config.toml
num_attention_heads = 2
num_key_value_heads = 2
hidden_act = "squared_relu"
lr_mult_qkv = 0.4
max_seq_len = 384
doc_mask = true
Each number is 500 + 40 x the weight over its row's rms, rounded and kept within 0 to 999. Layers, rows and columns count from 0. Numbers have three digits each. The size before them is the row's rms in percent of the matrix's.

# layer 13 attention query, 128x128, rms 0.0654, rows 0-21, columns 64-127
083:498531495579464403439482492547517542443526463461517503506498505551450569565508448418476466565471465433447544488554542493533553436522475430506499436462555577433522437484549489508505454495497478
091:464443450573486515501486457502473500497551463529538470474511500495495536551466517481416450483436460463538574500513548468497495487555438481474505367403560535475596398450545516497404485478506494
088:544504450497543466455420558520479482488455483431454435508468527510553500479509511527506453541531447576429507506604504562503506447499526489432513526524505477408459523499394516493563436479481500
106:505485547535483569541523491436515507533569461544499419465503471489413512535482573508457582602486567424575491453477536495476542542527499484473480418443479497531529484471551470527479549480577454
112:496502557498520477552502487434507523526529437567476438475554482494471531502534583545511573545490583509534452424452499440455477593521534473451456479424446489521495508523543484540444516447523510
112:484512453492532470478455528508499478474447539534496547548463511404585468451525473515552464421543485560434490546506444550539483490503508539480508555545514511508535555492435550477519459499455553
098:536516464541561396485462482501542533516471538459467560480466527530545514478518469448516485435499446568420505477524459568525519471495466560441499535488475468452486540515375528474546458512445561
129:457514560527498474526536498445538473501535478512480427434527460549404510527530532496508524573488500518514516454480521424519513604482526479430492485417501554496499485540527461504431520474556480
103:480519527480430542547504467470481522541505498549505488476550514484429521501494522510463532512500609465520518483493491478469445522558516439527504452493484534502526504492564486564486509508555461
121:465526492523512491433505490481524437486470463506457528491519471584495551569492533507490524498522407529513525490516483482474533477547532453477529531551469438454444468546446489458559493518507480
108:546507548509461520496563429487525545489510444520453452479472527519431513453439515548520424567444477540532516488500605460524507510479517520498461466505473458422485489505471565611517465487550541
100:477528532561577403456416510496513485537442543532508488527534481491470578552537526487462478552521476536529575531466510470524537512472449526443531525474421483498538535504387505499530381533503565
108:490546509521457577503517487530455547487501489494454465454482456511427477529505462549533559528491497558471522454521493561516528488508577443518510466506480450481438448508520525533522530509580463
098:490443496481472524525494559457503526473524513535537490506530546518493461483497435468427493526484568486504481462496552445468445532487532416530522466493565474508485457505613455491433536451502464
102:570499516545483485471481497444512533424442540476472495530449497518559571454530482452491485483491471562535498495508465590531495508490495543510454553514530514493483485486359569541510426460422478
129:572474468456522538502553479522542541431500565516507478469513563503440444513482494478507542515468554481525434434465596405461419500473481493502491460429511519446560497507545491526438536499557472
111:507498536471526541522501472497570461476510527522473553518561462491429462533493516512512567531536573442535511505541440480447504557562505511460496459402521562552574531530521421497456485529554473
073:463468491479555493549489489505485522486510556494446519529520527488463484481576417376449554481504524550412550531478487520487499420459549489475509497434521478572539427462525471490457517489458494
085:470589461505521472511522528509490512507451525450483483488496489515530515479449547491562445530500421520517549532528522490515529508504509563437540548527451456428487520526396528519585475516511560
097:477544502568450429475477485474480524484462527559488555488476517457567526497435611526503485552512440495494574589459559520504515422477551511503507504561421489471516585511466509539555474511483454
100:510520476520508436552423515489506539537492489568474516529503445468563484519470565457531444559474528487581502548452529491540477531501484511401502493443472489463541517493456513547446464508574508
084:466520542503483525535479506544526516570524474488473472432553541491536529473478513488484476495526481562548480484489521450605519518490507569536494457479519546511547479474558526541464557480489588
# layer 13 attention key, 128x128, rms 0.0641, rows 0-20, columns 64-127
090:460490491551526482451496511531515529477465529590456517524469561462511522587435511515494524478508466516453530484518544526540491455508516449515493515492516492429489456521523499539510467519493544
095:466538552537498542454498552495537539559460518568508507541448536472518505524472475539536516482475530476513463534442514480555531444511542449519461473495553511460439430539463524554590419508465563
084:522537514498517476467503429483505480517549490446527545482538426467444456445494478453552433443466495511516542426395482458483509544502493532474482486561501540503555485570547493414548505522486496
099:430451545541501493528486510561510505523477505507513464535506529461542561540472514491489604498540543487526544541496563535568464458531526459532476506469519476458495435518490475574526422532441607
092:375469557551466465556483524473506545550517498462550450501487553550544445510516450613450476432508485476541442510474499498549528499503527448496509445450572545517445412496485513498583559527448478
107:582516480422525495458521487480513448419489501455533542484556495537444455394536524459540470552492453551544516527568456501480525551501432539482505527560447463535508569519505443482507459477524487
108:514545470449441545520551499460449474390465437470566531498517465478453405459525497539533434513518456501465462528558427507449555487460477492472497474494540523537464507499507533445480551429461441
091:450481513515471461541510474473524479527555456509462478533496504517490531532432600540431529511466464467520490521413538459492505510600496526477503532483543503474488467527524503541552522521516538
103:450467484565523499519505481509493544520573516443469527555403426474487489565449450488472557500550597447507538538465547471595499491545450474500456526517544579520526476511547495509581553521525503
110:466534510542457451458548528486540542436516466516497532456512577545488499471474582489524498503475436569607488476474480456488530385451586474449511559487483512453482547556461483523534497464498440
115:484473513544455459567507470506483482490583555443473475544466461433541511545506431508425511481480561445458542542475511435515493546529429527493502497474568569540529513477532517528479524480497520
099:493563576494465511494528533472498439467491470457518461468571462509463542461518497493548499513557480535514455531552400494467525504447535493451534520531530429512533528513424482511544534512416420
103:474427481560481490523439516530452519485529511471471495530433530411550578504413488476474506485474504447450519495464512501546464506478510517524509568476547487522557453468557489552507512491501527
092:500429503455508481497467502559427507525595523495501522509509514536545570588457551498439512484502547498429581507509540504507497575476395441502497473387528507534497487456495503499484499515552516
110:519482493417474517511552512529457472471463508541507527521473543456490460432507417509553507502524539456486475569531500543519495553537465515518497434554527529583513451434531476441461515503462501
114:437433556549469488532486532498471502567539562505516488504517482539518506561470529536448527544466522486456490483409560434504488526529496454509522488445558528515493509489577511513500518505503500
096:436461503579517459541470521479491465542486499449508483541527504504509546522557517523503480566542493560548462436501531453509501497465626536505539559571485485479538513536501437517511514494520515
126:505494496499574485512428559538462453528510475462487545543534504527557626494463535492524490542540489504459511497506453578480525565519440519468524535464521421550541517457449449521566469544482563
085:490525469477490539507569503448533575496460532572513461474512483443447383421528454504571537515507514495603450497477470469519488456518582539504456494532504498523468536512503533427520532423495486
101:518548486514556506529435450475462533472578490383438493589518416477558538469548504462521475534551521501483526538492476499506532553478446505424443585517506470570522558516464511517569502466453531
095:390447548506578505583418452500574471485463472446514509499516498467500560467430489476515484554504521547460496518589485518458489510502555441504481484519550540487498533480475547563523441484468522